Part of a small language model's weights.
Architecture: RMSNorm after each block, no biases in attention or MLP, untied embeddings, normalized queries and keys.
Training: a variant of Adam for these matrices, 620M tokens, 9461 steps.
Each number is 500 + 25 x the weight over its row's rms, rounded and kept within 0 to 999. Layers, rows and columns count from 0. Numbers have three digits each. The size before them is the row's rms in percent of the matrix's.

# layer 5 MLP gate, 1536x768, rms 0.046, rows 1007-1055, columns 672-767
103:507485483469521513529516495523489511482500471527538561511548498482513449498526511535521495476504475520465539535505484521492485489511479497486537496513440506458500538480510493485520509483508524530485502552496493537462475486489501482483449530544476511470507500502465521463454515446466494503
102:513493489491489523474506504516473541493485554523494512532521474505497463458508522476477514504511507533490490500538494487508519483493492495502491536515512514499475534493452500464464503460465487516526494479481505496500522501498493473513485488497496484502506432554521529512520514492517471475
102:499485512514517525500477522506482527507523524508499501505510525529486527472514513533518512467498494506501480538480541491447498497515465534511491521507518513462506487463430502481501543498526494534528476502471511507512568468530518512484515514516481524504493510488503522494523538494465527527
101:484458421483509500470497522495517496512462499470490499467499504477517494459531490462458507526508515501500475493467523511502490503526489491523549511474477523508508479494508514484498558475489527459488496478512472536549515504454504543509475471498503503497477469489510465484536515528510533522
100:515515469523483490469476515473509501521516486489489502510584533483547506480529509480476536490482514535497518488518506480523490499496500492477554453475506538540539511470473433464499525488509522476486530503470520463514508517505503528465496499501475498462482477505480499527513519526511468496
105:472477513506516485507490496480518521463484500500543485464505449492498504514510477515500498488459516511495444490503539502518517475490503539470498486504449521495470514431523476491495512479523501493508476468496491499446476491508516495534542529519477496477476474472560534482463484453532503531
105:488544460505458523496522497500458518529487507496462524520509494444536499492545486488492527490487504478497497498476478469470457454492474498465514494473464475521476497493491513526488489476492458491570508512503495484465469499480434505497475503448475486502487514469500503463491546503526475473
101:517497484492517436504513450473464487541544523507508494554545468479514507547472564508478522518490493468477512459514477506544480481474526507530496523513471520506460509504510493497494506458463465467515484497514501525481542466517498461522521506479492479527516466484533495472537516468486479462
100:522507507518522496485509503464483503546536512545475463525532519536497496496469482495438563534497469465529490554522487514463482523534481490451489486461553473498510501440506465498521477507424500495511470514529528455491548531494477508487500483531516517493478543548486499482465553514483478441
100:500504521494475472469510497491508548514514461485494513485534515545453485508500486530553536480482539480524491508534507501471442497506499528514486444558482490505495537446497465481493504534467502517440528527446502465462550552516436533509465528496469475476537465524533525540473528505516484487
108:511548462500527488529458547466514529536484503500498510534520518513486478480478455484508479489484517585505521460490513499507486416519445489440515485512453504530448521485481558468505519497470453503462439539498520491478482496510509511482524473489536454495524482555511465503501497476473510499
095:456487512495526481487490482468501491492531490529503518549534484529480489551465486509465487520493527521466490504500516474527504535484469488482565519547454506492516521490526518507492490489499549446470522473467495488496530478501496518556484515465466517517514533484481543497502502488502470464
110:498485435492498541472485503474483521502508517479515504534501512500480510500510530489486525460543483510493523487486504496529491494529499518515474474470531508482471546495557453543485496460471497469507477482499549471515494483507520524491485499465487495465506537519491547512474501494507459524
103:492489543499527480501468515487524477544469493444543507535504500544490503511451507538528571474458491507462471448503483500515515514490500460509504498468491518503476537480478448494489463488468474497484487527460524495465504510557461474499548503496494486490495504531533538483468479486444505494
093:506490516501519472494478493433494464488485457525496482514489481526490485539464513510454514511477536478548498504508504508497475468501497519509499510470504491552469553451506504444474536538480473494454550506532538477467463490518510467524522467518481477541507465486503472453480499547522492489
104:438554512500583491507472486542480497474493521457540490500497510518511526517520534533476488492518470474489518518512542537502495454463493453477518446485467509450475493491482513446490491489475484507517495498499503475484465501487467461518504517483511498530514541470531516501499482526526500487
096:517509483520500516527543476506526489496479520516513498489473475522541499454506487511506493504507536464536503520544497513487519545500483504522511508481474492529491490507554509471512480414479519463453531513520483497497457495491462440473497528519504510467460542468514537511495479494495524476
102:443518543537468513449515504508489527475507520506520450502526512478502478487500479495440521467480502485497480479513510499504541472487501538489493484545494530536510495484490460476498445525472494492475530518514465481473555496517533495499520464465534526502487481487489514516431486495522499518
102:506527520464470508503498493497529515519501501495530519490533523505530531483477506476480494512524519564538502498470522481495518499503511463464559479534503532491516503442483495467481542512523485532493509481495519481500476489521504511509499536534515469476504483560524481465490515529493531506
101:489506523481464515521529517530504518485484473495502471483487484513489507522512460499528513509523491509466525522504533490546536521538458527516486500521488471519458478458503533499511513455497508493470475468483459491496503507548514472486534487532466473499513473500489520567532502518460547528
094:495478481424519504472499488499476512527477509457534485506478495499493515494507506459486500444471519497496523483538531493517486485532515487485467451468496491481493515492493501529492470474514522521504511521512520504482516483551468543503512518495503469505504513472484510526521532502531528502
099:465503513470514538507520528479492475487497536510508508507488503485487511501558500497487519531516481494473490545493544488539512476514487502525513478489458500471505504452488495497494510512542497484512470524470491462496499506524462507524486497482472440457502499466540481471497522474505478505
103:523501503506489481488521516534495483518529494561472498472500501472504454538447519503472498514481473476507570491515512510518453485492481505481521518535522502517506542459457508471510508517435519523495543578549560493499494521543499498497507493511463449512511495521523510503482488498461529465
098:536506488466481529475493564535451491506532487490499495491517471525504459471424506505495463503552489524510492474495504486531494497480496496471479506522526501503528503482520551497528512511500448484535503575492512482486523504488539476507510534517513473525514459541534440481468500477504447472
102:465539514481500476477472507533462537508532516488507494474481497496506514522512464491520523483545525517457524473492451519501511456542489509462471493527497447475462506499550487526491493473507412515523533497491507539492534494543472485529473514504528498512540508478482464507538503447481489535
105:475554479498477513466499493451471470453517528511508437520491516508512548549569505528522516472521511516503499470537506542490518438529501539517514512482511496524462555500485550526549528485478510534483483496463485430497501510510479492494531533504525461554498491518512545531481502497510496501
096:487502501448520522530505469522473525489520520534511464495493434502531506561537512507502470519558520507482539518553514509504487496519508498529540481476481503530509544487510487521543525470496478503510504506507483501504491486457484489494514497546458494497493529486499534486511550460499492525
091:508491503490488465510501516481487511515516487533501484525528505476492501555452521518515540493481521476476543512467510508523489495529517467493509511535518483472488455475489468503474483513443510542477493554493505492482511497518531505487489498481529505552504473500496523495510512502511521500
106:464514510502480498478486492500524506491517481500517518506496501513493480487539519514493520498565533518481464540518513509485465506489480486462541482511484524510471528501516494497532526502484513526468519541498535467511522501506482513519525528480490528502488519485487502492490493458485502483
100:489487489507497463495555490511502523499497484536534503508473504480514474530495504541478497473510499515475508509491484525493479517514489500491471490465485542492488449482474521477495468504517513561506514515573478494476476507546507495546487507475467521504455491481515464486507499522480489486
096:461458496518519497477489516494456456496482459512529459529456467466457525547511463522499503458481510504535429486484489497521457455529480505503465453443487536473487471495478456530470486480518500464540508443561528506472476507497519515507506531467528452471485517489524453513474536472478494476
093:504539461488538485511479464459492466511511481502502502473499491493465519505519520490453505521520497517516526537491499483505480490474524489545527504523500488474492497529505537512474535525462511500474520507499461456477480538541481513491456482512494524506506531498479499501475532551476499491
101:508520476495485504517494495487485434499479499436499545554514465489463445471500519546524511479478492463463523447460506513524493518530489539441486464453469488538494497485534484497520505489522501487542502494462518485496494490522514535539479536450481503520510513511489494504485482497498492544
102:482489494520511507523482508477506505538508501515522510505509511512549502498477477479445465508522504480493510455490541513473476503473469490567526450496534499516473492428555511530569540473494457478487552502418467561524491480474498476533560424500503450500537529528545519492488465474519476505
105:538518514512492493481487511515519492513519503473516509499510506532485510555485509486486486531523513509485549461542501515499483464522532453514472491490489505497487539508478495486462509566522485513478521501470544507538521506508500498478503531528459455523538457519498508477447480443451430487
090:501494534498498490493513501488519511484523518483478458511472480470482513507527474500495521487468501490495474523499496500460478494506490490497488532477481524474479508501518512481508483494474506512469502455495529484468465478489515466524502495531474492466523490469475528546513475478522516485
101:499483552480541441478487500503457486517543484513492459531516481527493526553503497516474566528550502472446460515470524474474464485493489484529506484515479525519459501540509482477476492516510490551474488497506486507512501507510447511504497493490502499477509481553521502502494483493495471479
104:510531493515474516522503509488504490500486497464511456517556522490522469516472533510491488504495496468537535477490525535496535510530547514491449481497507549504505510478487463498512498501451495509464533510476510505469513465486484536464484498463509502488513497568500533471518526543488474486
100:496489520475469518507516471505456482487522506519504530503479479557494503493558481493515503508509509483458483484519500523533511502502527493423507483475473453515446516502469530533503500538521489489526484513470478466464531481524404520471503492530471478498491499517508564497467501546481508512
097:492498472490520443520511493541511505490493543499533487508518513541510513518471511508488512524490514494511525478539483529484494503466495537504455479510458495485494534501505455539520488499460452521459521503480507507510540492542434524484506530505480511503510492552555499515468458470473499499
093:504483480483516479482474487471442464489490531517480492553516459504472536499473496535490532491499531488491542441549469513507503499518474481516491514481520525494488501483486528484492504486467491514466526470531484478443505526509465500486475496500496515488502475503501501564494474488508538474
100:486501504486527518493514498510452507516505483542502495564459519492515474524492497522479505507517489467524489533462531563489496516502498517543486514495478476497497502500514505525527473512547490470516468507511529558533530469498489468516499515487515509491498500525519502537461503470499494509
098:475517456441520494499477529509515490507483525538483462529476442491504504502477471478515510532531490505514503513516496450501488474517490501514469472513504497488512498465481502484489523517464529533470483507476478532547483519485524501530460504480462459538495545515470490522533524473490527491
102:467520505518508510513538493525467528495486482489487514510509522512491490501495507525493475480503532493498531497516494458479499526523470509481506502443481502495514500478526496464530483485521505501511472463486468461476549551524516482528547503513472495458511516516491491509454458489495492486
101:486505514501475546491529512477526528482487490545507551513510499489529524509500486502514512491511526498493523459461473478494510519501482482494503519483481494500489504497492452480508509558504502486477487507510513496495488494558485470494536480482489509519532479506494528471525483492480472529
102:490471509511511505486504503494503496487496505470503526509521491477528482514496472497528528482510493457492506484488476510458471461514489500518547475468515528566473473493513509495498497479463516537496500494515483487494453531523496493543507507496418484525496490509484550493512492488459502493
107:500498501524475477495500534500492510507510537510507470540539482418494484534461530494525531572483490524489488493492520494509474474503494470544448494515502521503475479495502506521468571487513504491502540530467451492491507478500511504520487451487473523504510502486514522552496530523473484467
110:501495521488489505457451524534481492514509485538502443520492522488476484527460533518469517516481466457483517457508557503488473486533494508440482482481494510518514490473515498530504542500501485523508502495478506475473502478483482519497517529489479482493497503484485487470433522495498471520
098:485549490497517533518532523526526493480512499485509527496519488514516486514526504478531534431451497460461478500532450562499476488477476492509552515518513534512466493463464534465508495528493451497578527534525547490476519538507527436511499484470494551507512492546453495518477515454457516541
# layer 5 MLP up, 1536x768, rms 0.0484, rows 1007-1054, columns 672-767
103:520497520500511504488485459503488500468496500527516537494505480476453507502533497485541490499468513526488531507506527508497540494495528486557530514503447465492489525518458539519493500489482512527482509561470490469479509513506524434552522499499483521497519479471503506504526492477467534495
100:513554518475514469507476517497498502515494534472518462502475475503513460489525530485489462508477503535485508520521467545516494482511488536490491494530500485493492508527528491489471537476473534469497487524527490495498497533481511501491508548515470446543471523493439475500499491486501529476
103:470460484485519517531519514542537522465511492449496473506498465496514511477541523482497549490543509512478475485526485549549482501492478516495470507523496519492468513526471503511448503482507517477487508465506472505524446490478534515523505480546494501501519501444491533486496465509498522536
096:529516523497505532504484478515505543509474482520486490480496516504479506490457507462522527468491466497500468535486501530515515518470500531486492482493484521523492506474442500490476537530473533515511491523531533490537507515524514515504506476494454462476478510466481486485519513514461441552
103:518454479468493453498507458527576547459488528528509512487457480534468479507493500487492532461532511538471524527458503506513499493515527528507466523539472518497504474508477485464529511530511480467497510501496504488488497512512483542536519485542515524489488495510486520496494511469501486492
107:507520474495532500508486493500525498464512469486458470457496533484474500523501524502516440463542471492527488515514483514493492461518519505502489519483488528520492479507474502532473531477512528494483510464483546492542485534456519519484538484513483525467486474526513507491460520470494529540
104:498541490511503522484455496466559445480477536533505477485491508484433507505545541466496529506478494487478516468506522533517502511511474525528497511534477535480538523483536494550489527480510528539501482463476457529492526506505489503503507523528490443530421545486483525472534573503534502472
108:490523508514491526521485495481507493502535461513478525489481521498482528503481532513484561488489494480499458525507510482493506501514473507528484455473512510489491537506513446514505486500528478490478534495514479467484492484491502530451482510497494501479502505459449505488466469500511502480
102:450496477477450542493515506530484471500504492509454472559509497458490518525488487499483533508472475488494456511495535473471543482489528539490476480520484505469539449496484452480532509467493552532490518473511518538516493478469456495509455512467512482511451491452562505570477545503503529546
097:523498442460546507475538448472529501488531496502509457513529478527537521552524490509485532475527505536458496532499491506504483468524537480499491474524488535470517518526469516480473479482498514513545482520501483477509513486508527486504481508493498456532483488498481494444496528459507490500
108:475513576530525530459499523509499487490513538457516496484539487485473507532492503499508490510538501511501526498510515518482483502495528527485498487534535478479500490534463491495496478515533503538546543495510462485534512487503513500476503502515471503505456536490501524466550533442514527534
092:487511488486460492469503505547462492477460512465525445470536490535467480487495523513500479456492470515488475513518515551505497479505551471521470512502559499481501484497496476481495497511510509549572476540522438514496476522445471462493512532479496529534465521474488481481491531476478479502
107:540513486509504469486545473537500523471524485489542499502524477439453485483492452476499502496506520483499463509489496548539491528475503514533509551515517479487513503491476534453495494533491514498468532492489471483485480547550490501541468479498494460510518485499500515496485493470453499491
105:469543515479492474501456470529468501514527477486498521490470539507472496510523505494489517499512507507500487456524497526510548506503520510489490460525532522500488500461481521500506513505536451478508540486524507490511526477513477470494522525515511489504498489568513540521477503490484523484
098:490525499501499514449508512507501504538487502530491534536472515470530550532488524505491501513538452493465500481517521522471518492533501512457490476534541497476484507487494517553522474446521476477547494487529505500477490503512427476505509550490525500459514532549474520522487497509507510479
106:451547495511523551544484511480459472515477484487483521503457515555513536505495533477513475481488491495486478474495493534488510510501529489515464508539498539512519516528515499504464518464518459517458523476488521449509473469482510462502464528512524518504498470534488451493492516536492506503
094:512474485489508495505545491536487476500447446530480501498510500470461482472507498512511469512488461481480531558509514538495483506491500524486502539486500448473471551531518477511516445460463450541426501498532532477492512474503527474526508505516486462466494477471525515533519495500534444477
102:495471532507509577470477544483442493509502499527465474507499485539500492515487496513457497467498478493500476476483530521499528486495442512530504498477485519479506461478493480489495558521443495504516464452525541537476531556510493526472507499480485494496494466477516497500504478504518459501
101:498469510430487555471501491472507500499498507518469497513499523487530509505545521495495517521501465516500529491457474454471517508503485490515480499493514500428490535497490469465540492513475473511526488525523536499508526492529483484505495504524523510509480462500529513541475502445497533457
098:485506529513522509482487528476510496502521506516495523507499497493499515538478529482495532504457420480482486497506482539541474476467506476536451475466516528476492502510531534532493560490549514488497499496501562523519515528528534539503487486479499531545492526518534458513493506477491541478
103:483481515513466475526503497518437494472497487522508540513493522522479504509476481513497465491479519497506453468531487484449507533471510483469507522510479482474542520489511516457492471466486504488514546496526494480501508511463516517512474486526447500536520508486507511462474484503566503455
104:531501496489465523553479527510474472468524556490464512511489516476504475475521449492507497502537502511469488551489534514484536531518503495491494517558482503529527497516504549501507514458471530510509480498493485496465528484504543484514478485471508519495477527462458493521501515495478467518
104:497465452486480473447502492590509509500521489521507573487519497532500496519516460515478470517496478534539505486487529442472543472499501492467511490487435500507513491556548499508498479508519523484462499491482472488514437495522500497536491489476513486448486463487496530491521495502533487450
101:528506465511489513516518511513524478519526479494529497493468546513490537510503525532491485527461495509490488561500464495536519463503485507475528502487492419555485511488472496538504516488497451500487502528463487529496480480535504501528530490513506470501472506529510466467536520517502479477
099:493532472495482537478497458567507533447476522508518446457507460513507496473493522500537487553545543482501496499514501464542499489477493523518542508466544504493542482509518423491493481485485532453474450490446533550519495524489531510533541505466548529490502495453454524531530510531530480502
105:489556502523512482526503494517507503501530474513457544508480520460429517476473492524522525494556532480489464470467483482535511491467497504495508540473506512493499497462505504492513498478489505485512513484520526515501457489519483446471523487536543489528513458518504503522482464508515512485
095:452543478504537508538483496465488506494520473523512497489528471469491536522501489512509476490555490525488520442533486528469485541538474499516535454540468505542481534518508491533502546505457499481506539514497461496480445498514514465503501481528476453526532505541500482528497508482469517533
099:524445475485481507533485514471479481510468515504489512550479497507479503514498521466548506505487476474514555513476458435504509530510544506470494510528530494499525514502455471503498446495492501527460530529501520458509531495560537473471493519501509541519485485506481528494517532541502492529
108:520477516520534523544452465493478538483537480489522465488543506499490532499552501484495512513500478558522526529472498522505494496528473449534491522476507502482522524519514510470511490543495497489473498511502525517489518490506532527450510509520519484495512502493514477526491518520534519462
107:478490493494563467505496488491512485507506475507469496477475499540512475505474488499504501481506499470505499515481479485486503493542520521477487487543548495482473448453499514496531491507519495552528520506495518499556480470487479503465540505507519475471496496503491502511506503493462517489
097:503508507504445503531494477510529512506463503513524484482448479552493487527511487490507509442492517468528466503523453504469476480464515478491519497516455509530486490508499534511489513466509509460532508505460457487469475484469485474450487513482528518540498485468538535454462526482496527436
087:462469491501518518521510476483503499523544500458502549482537482519471527514480506524490503509519483524526508531466497465490480494507486530507518520454513484545508524480529449518499472514487512508472470503502533446459511518527486462510543485512553501516498488534488527503480495508502482517
099:499489491481521492495488495487515550499491512502502474528490486519465524491494508487507509485564513476509503517484499478515512559519531458540475514503497483511516479497538509557514486505523487463484503492507527457478505510504498470499488502545476510516508543541503522477473500502494473481
100:496462516518496481460493499484505488524495497558462512491496496489508474454568492492481520513511511480515488513512501556470499497459451501488501471509513526505518473494483450504452485517449502489467488513542522497532497458512487506491525479470464509492515527493500515536488507451528515494
103:471470498489474485487513487505525483518464485526460478499497527484486523509523516502482511517457496488495503522533501475518466487504491486530517515482583489537495519526515525522477493516495539513492499467537519533503449480493508522544484494484513454505493547545538471508498450531521518486
094:489464516435512455487523489533529500503477490448525534505498515494486520472468467471545508473532542485492480479490461533503533520462497512532468541504495509542483506496519521474520486495501466532459470470495487491529504513487523482511533469437509506514483500495508500534515464528457482506
103:463461516488497503525501469463467494506547481542520491532478474477508483489490487487489503525487508535480479468480565512484470496469497487499505506486491477464451512548485445476502488495528543513459483509475485498471471500455521451497500500527494535464488491457478485514535519498537506486
108:478500462487515527474471500488519502536451498486504485517494537512526523505516508488525489471506468523462503475516458545468480497471484511469494471524521494512477529537489534488509477477512531491485504500498512512519528505530498454472470530496461501508546494496472494475521485509509544539
097:508492457545490486463521485478514478475468508526507513482478479468508543489496474489524439458508522517467501517503492534513480458473503472525503524501499465540504520464552541460459534536516508532467520503536462475487491506567538476519554495468522513546535525467495487482523498508527462527
097:474481491499510517532513503464508459505495509544476538501507472502498464507478510496533512524509495441491537477509460481472519531490481502514518523512446533507485455497476537493525523473516539547496538517497467485526489455525549500489482494490500466500426525483548471473529526484509465543
101:472492495473509466495542546474497574534513471485533491500521502451498476549528499497479474477489465454494465517454525521519485490442466547545546480493527492482527495456478442550473511517518495482512511490473465477515468483504502498493516474493478510496523541543481518412521464486462492531
097:503470481516482506522512497521471514479463479479494503480482491469514520479483539477493475491517505513501451489526479495482583517545530475514456508470463501488522486496478477496525526471511519501480453416483485496506455482486501511499469490476513540499491552479494449473531518488556523490
100:504459494505474513494494492533496513529506495534475492502539519509498496468476474542520491496499489524510526499500474529485491491476538497474514476497475505463508472467512528498513515520505517495462478517489547473518517484540472493522481493482512521526492455461534495580489523445509504485
097:500530482510513513550470485492460470479539481474436526477511494515465516489494519458481495475482487509511524504539486545491467504537491474503505502465456497519497520522504512487478529513516481511486481488489493523474488541531496471516460503508457502517517460505447495533493477479505469504
100:519507489486556478498491513484536456485505518457481540548500545469466500502505461511503478520510515535553525512476459487551500503497489480514515506474480479511476493502494470463519511530525481503527506518506532488469500487563473486539511449532485472488514439484502445477481477503515527473
102:501491505499493516511502481560507533513458508473454500542493502499536459502487499541503509510508484496539536499501522492488485537470524508530499522502489495493514464480475504491538506519511460526448462472484495459468537501500489553497491511473529500474492485481508481477491490495538482507
106:503496526525463517528534528470489546483526475475488486485490510518503509530522522516542477526490498464518469462509479516519508485522517539484484512502504497489504480500555471552506484482461528500503502493456541489498515484511472476518503517528500551497482476533526550562480507518489487515
111:488536490490515491477511534488513503483511499533505496471519498489505460442528527511504497459480504520497515538517505477512479514518480517482569507500505493463517522469500491482485504462482523519517484518477516472447480527463482468521435504524516517515485472490500533435471516546515520490
# layer 5 MLP down (transposed), 1536x768, rms 0.0403, rows 1007-1054, columns 672-767
102:515548502498521494480556498481495467521497478514534479497560514524530553502495502467499473501446477454506509479467503502540468509490538510470488469456528498493495465528485487493476524517521485513488534499484466500525560505501501499482475481440471529505417495504536502467490495499506488514
100:499525496456523558525446534486488498489475508529429505476496487517484466487503523500461491505493457494488489484527544495511561471526514480477480508493501530503506473478501511489527496515514491469494492542492553536500484453525511513471521502501508469506524515523480534541458520484523453523
104:491486493465486494493523487501492515531541489511470503513471514488537455468513492537541514503486502522494497525496447463511518495500464538520487508490505519489535474464549503465463495472488483466469482509475469489453514498532465482531540509517465483448521516496509538470504532468498502507
100:478513539507544497499499464449488497465470506486542479530488461458506499507475487491440502497488510497498498467510512501456500481486470510482485442501530563502531532475495506493447511466506520503515504583492506490475514497513541479503526453491485477494519526519481490501527479477513488514
099:509502491510507519474523531521508555524540528507527517495541461507490502502513534462472503491500486465541510489505467529489503498537507515475513486476508488512485488491514500543488518503456502478483507500495528494475492473539467492502484515497457487530465492528507519441455436524499475515
102:471458469494487490461542508525488475524449538509530530541475529481514489483481520447503509518513511508502487514496507531554485473453519507496490473497537498496497531537478470467482522521522492539479530521454502518565499490432528491529498481473532506486489493474445511472517527531499501449
102:494485507500420481522491463498495473502475512462545479524503531479525547491497547506539509488528501502488473505533501482578536504488493510455529494482489505487471443521542505516495511495521498516478452502511476449506523485513457515479492472470526464480499529471501501502502490502548494529
105:533463479556513506478496516501506478476467467514513486574492450475508515499500544500504530511484493497484495463518468455512502506501487508502517507529498495543481475485428511460488543519482478474514491516481493520513516495492488505547479482494473505509484488469546507473511457527507529499
103:495465557441502514470452501498489484508514538511470488499474518504497502498539449484500487505548521475530509492519519479486492500492478459551451519496531496515505482504489475467513511458522532558462495541474514501491514471480456508517491466469480502540499466492478484487506571493484469513
100:522511491500468474502529475478496443501542472491540539479554497493516477472435477539505536533495520506518492468501505500524511492490508505481509508522490532473479512485471479491498521499488523516483524457471497468503507493471516516503531461500553463488468511512529475470486475470476477498
105:478518510477494469509499505527497478501463501518476511526443503470513465472527497535498520495517517508461499497430537492554503547511499482496466505480495497463511506500497480512504504511530460515479462493526480510523526490473479505487493512490496497445478491498477497494506490462499484507
094:501455521487554543529479507474504491496503530508534492544499482495452492527550539488504513496448538464496485483515506479458484479519502477486513522514503527508506492475491474504505494531472515510487506551509519466480482511494491495472523497502517544529488498500503537521518529519477498507
109:508459491510515506521450527481449488522544477501492493507494503507492471530527538465500489493495503519539557470502543490477470449517487515459508479460513522494524454466524488540509479472483479509470530497491463498489483508481493489556505548469547536491498502489493510497461515519499495486
106:551446493520496490497526499465460479489524514502490508503472523490482522527467450457502485476483569498496507514493540549521473506494507506443506507522533538469497517497508484499494561541491538469499459463514516503533513504475489443488481501493467506512504502515496512485516475504519503482
096:481492530525513488453523492494481516471514476502509511541513534499505457478506482534519486506483485516514472483494477484512476554502469517500441523492538503489473481502481504459499523509508518511498474488504517523471538548478487519467481498484490521524503501474536513484459517476512519513
104:521453503476490556533540485478528512524522484521485525511513539452457442484514481479512481506484477510504490511463497509497469516536527503537489509462484526509467486453493456480471506516486492495540530496490493470504514465458486479498505516489493499451496487518466496511455508540516461477
095:473527537484485501496513467467504520460541504469519486534521490489541494512505523493459551548510533512532522515505469487488505517490524460482481505491510494508505500515491498485523505487568506546516452465497519515495460496492509476466503479478501499511506520519464463494463467463504532532
097:501471517540492519488509516494504516512457515509530498493470450527508477499537486484478533521464479574497512515491504498493514476536469516495515525503486478519526527547471527493484495497470524487485510527469476546493487552501494547488515519462531513506485507499502461508450545541536505519
104:499528518509534476464469491504541542538443472549463518506479459468476528517484508533513507468491496503541520508501495485525494487453498478515511487570477558497569530514514503507496562457511520494495494476508515499488457515522492483533524473541483493479474483525550490480507508515492483514
102:529493466503514468508487497519524480529465512460462498507500484485543468471503493533525506506516506502540535476510506543503527462491546541532520499510503523496460520520512527531515488471498511493512517494508493474537495500507467488521489492477444504499490524482484521507543511455484546507
107:457529548507524465502485477519539500490466511553510490479512497476533555500571497482470489508507486502563507511521478498500509507525533498519510517505506475507547506482506472512465465488500483511512505491493462493454479521526527546478439517499515487465481486533535485511508532555497464479
100:496502502489465529523477581495488504473500497526507510512464517500463494497494515497494492521505561518507531475482499494486540503481501466442549486481499537530496500473505516523489500485515496523478510509462513522489508481490471538506510490483522493531520537508455509527492467474557443489
109:494510528521517503533523538498537469500481516457542474515480484468504503499435493470509526498474475515487507528561462527492527488515466518503516498478518512514479516502486513514471468493448455498489494533491509590542495458492528520524466541500513508487516522459461472514509552494514549479
100:433480502536504516452541457544536492498513499501505542521557468533508511504540496522482493476521510518549518485493507514490459517445502502538473467486495481490494500522483491495490535487499510561474522473512476498485470501498497499535450494498539486485453477465489526518485492552508511459
102:534510506488453454483502505483455526503467449512504526509509480499486511484458498488540510498459542548501551493474499564486534508495518514510520538464516515516500504491457498476457550526487506528532506474518512446490508472480506470477517507518494491499526447513466470484477541509534531527
105:531483514527501461495453504497486501526473507530474549500473520521545556486459522481497486525489471497489508525547520506456520506476538472543494558490531436500516504507488421467490531503507494490505523463506544512480538481476505497494528484525496505474548492437470473532489481533564477513
093:482493501525481477470523509471482470516501496475484535486514459485484484480501490483475538474474478481503539442477510501498487485492515546470492535457534454480464468491507523505520451528526493499516482502503517486487524487509532486502509477467532494478492467519513505531459501474512478452
100:506491506491495450542499484501519482517492519473510512489488515543523512498498453475541501506458538510490517501492505500468476485491499470494528506515473516493507513480499464493510453467524428532485504504491520500499492478506479459492493466510484485499507509498498487499508518502473504488
109:523486489482475476519466548490501564515498503518544489504566461524502507512542497494521460475515450476498495528483492501480537534492472480507484488537496517482514454499566490524467474509492504494476509525547502538527505479503514502480468509494527506502505572476479553501475500523530469480
085:547489464504540501479470507510484491476523505519484514444490496475496514450520469451523504515515463475504533514506501488529513485468547507487549490503492490504526482488487496517518484479534536481508494510499498504530477487495452478496504501509517520476489519537434444499541502482542493488
098:473494535476499505498474465483470493500477483474454479467481496508502481489506474536486433483473481488476480518471557489466502521511481498481462490456498507478461465490502543491438532483541526560526522502494508470510544491467502473509445526474512485530441533528511483522501484428499520492
088:491489492486497450488524538558560503485502525513464483480531514498537488522466469486488492483503453542460488526536465528521511503506529487534528471472502487513506471466482520502524503528506506509508482489472519499500501498517545561472485503482537468482514499466510465481513501535518493509
099:499480476490465518494475467484507517488531480525469483536493485459482494475457477504488504503524541486470465474491502526526448501523503517460504502483479516485466492526493506466505540525484525523492479455528518513549490468515486547475466471490563452491475483535512566526512504484477500515
100:549512489507474495494482500484530552491496457486485525508478511488521535470505460486503514479524475520536496528484489485525534484528518478475516501532505503468500518505504481541465487506505463521498519473508471554494529483514458496497487527523505481488489510556499504484470549538481509496
109:509526517548498526501505468553491489504504479501524471558501512502473468499465530482474502474482481507515507529511541566500487494511515509516522535506514518487481453499456512499506474501469482489522499473496531522482531512474550509501523552505552507485461505485521524475506447500497532441
095:502506488478477516533495520555514492540499541529514493506494482513472516510515497470543481470513466512492501523484513530545515561449506469546508536508492442520531470486497530451467485547503504505496505548502449572515491453537525497493543519493500474454521448537476461525538486470530512491
104:500453519480530472521491478500509506474472517519495476471555504465446529487510506474485516500484514492535488501469492515445450535501494467500478492449508502526497489478522523465516469483553527505509509506521490502552521495500475519521471486489552532508481475503476533546497534505518502485
107:475471514498490496501484493496496483527516481506462485479515508484533551529440509476518543505489525500489498462541535468504505515460504493500486533520491491481523490531505494496485513480527566521541450467527527495502486525475460470576475477534476532512464492511471483486497472569463481527
096:517454472484511508499503532498495500502558474512502548458519550506453469491467481497492501537505525489501542491527532469510502494543499513501493499519536488450465500471481495503537539515493507481494500545509558498509483510493502471464477499518517501491493519543499527472480453475478504508
099:491478488470536502516489493512477487491539472519473502486488499529484494501469484515500471516505503457510510490470499502511471500478494489539536489512518461495554491491485515487488506471565538473486539551504472525488497465474520460519505520545487473484469506496521507467498453440467565512
099:544531494485493487554491468490476513469523491548553515459487531517523491513529518497487486496511526464498477544498522504478528482512521504504490468486531465471487535490484505488523449530472491499463470491485500538504500488536464513489539496514498498485544530492511536472481513483536493543
103:468464484493471488517493533508521508485466505493511445509479506511514494498505514500510484521480509527480519518513513493476515498499518462505534529514489524512497477496481512495507490501511550502479477524469505468502524497521494497477515488472485507480464487491488490454466513475516534526
095:470443458534483501511516453517465517511503422479494480500459540512505494468499537457516476441479521488493498548489519509505472505517506464508484510480481546499519501524519458507476522503519497501484500554488487490501502477503495472425512511537535549486496518489475517505522505502493501473
100:486513457505503519482463515488493502527509507508520473529472484499499502525531500495497513506509497491516520510517518484471528510499477578477458485500476480532480483479476479489480547457529509489549526528458532508555455475523531506496501515487495529496494493469509489503498533491501458476
102:517490485516528532468505493442483517499466486437522486529491500492481441480508469512496478468524479471489497477524499509478462502535513551525516514495505511465503516467488516517505518514538530442496505519518532451503489499478551470501493499501528452530497513519508462472473466508492535489
102:465469511506495513440500461512504479494507456443507444510499462499490451507487481496493482480447486513465483489447505518494482492485560512513475563475491462450461510524447515480502534535520525525507524487473515466490515509505552443512468472539503548504519505536529519471491510477488519528
105:493474514478538531533535489495510480465486497501510513527470457457496505490504501502466509520472512498473535569472504513482444489440501507496480453487491585480539528483515497504530495511559487507504516491506516487496503496457502488540456490475533503462491496484491490493485482524531459507
112:493497501478456520515494487500519511471491476497477501482491521495517534495497499468492497500496519513472508514481472491476508450504492490521561514460476516495472534525530551505502488476532502449521509520532511470507560497518506512475490521463472498466527519509503488518498467443476481491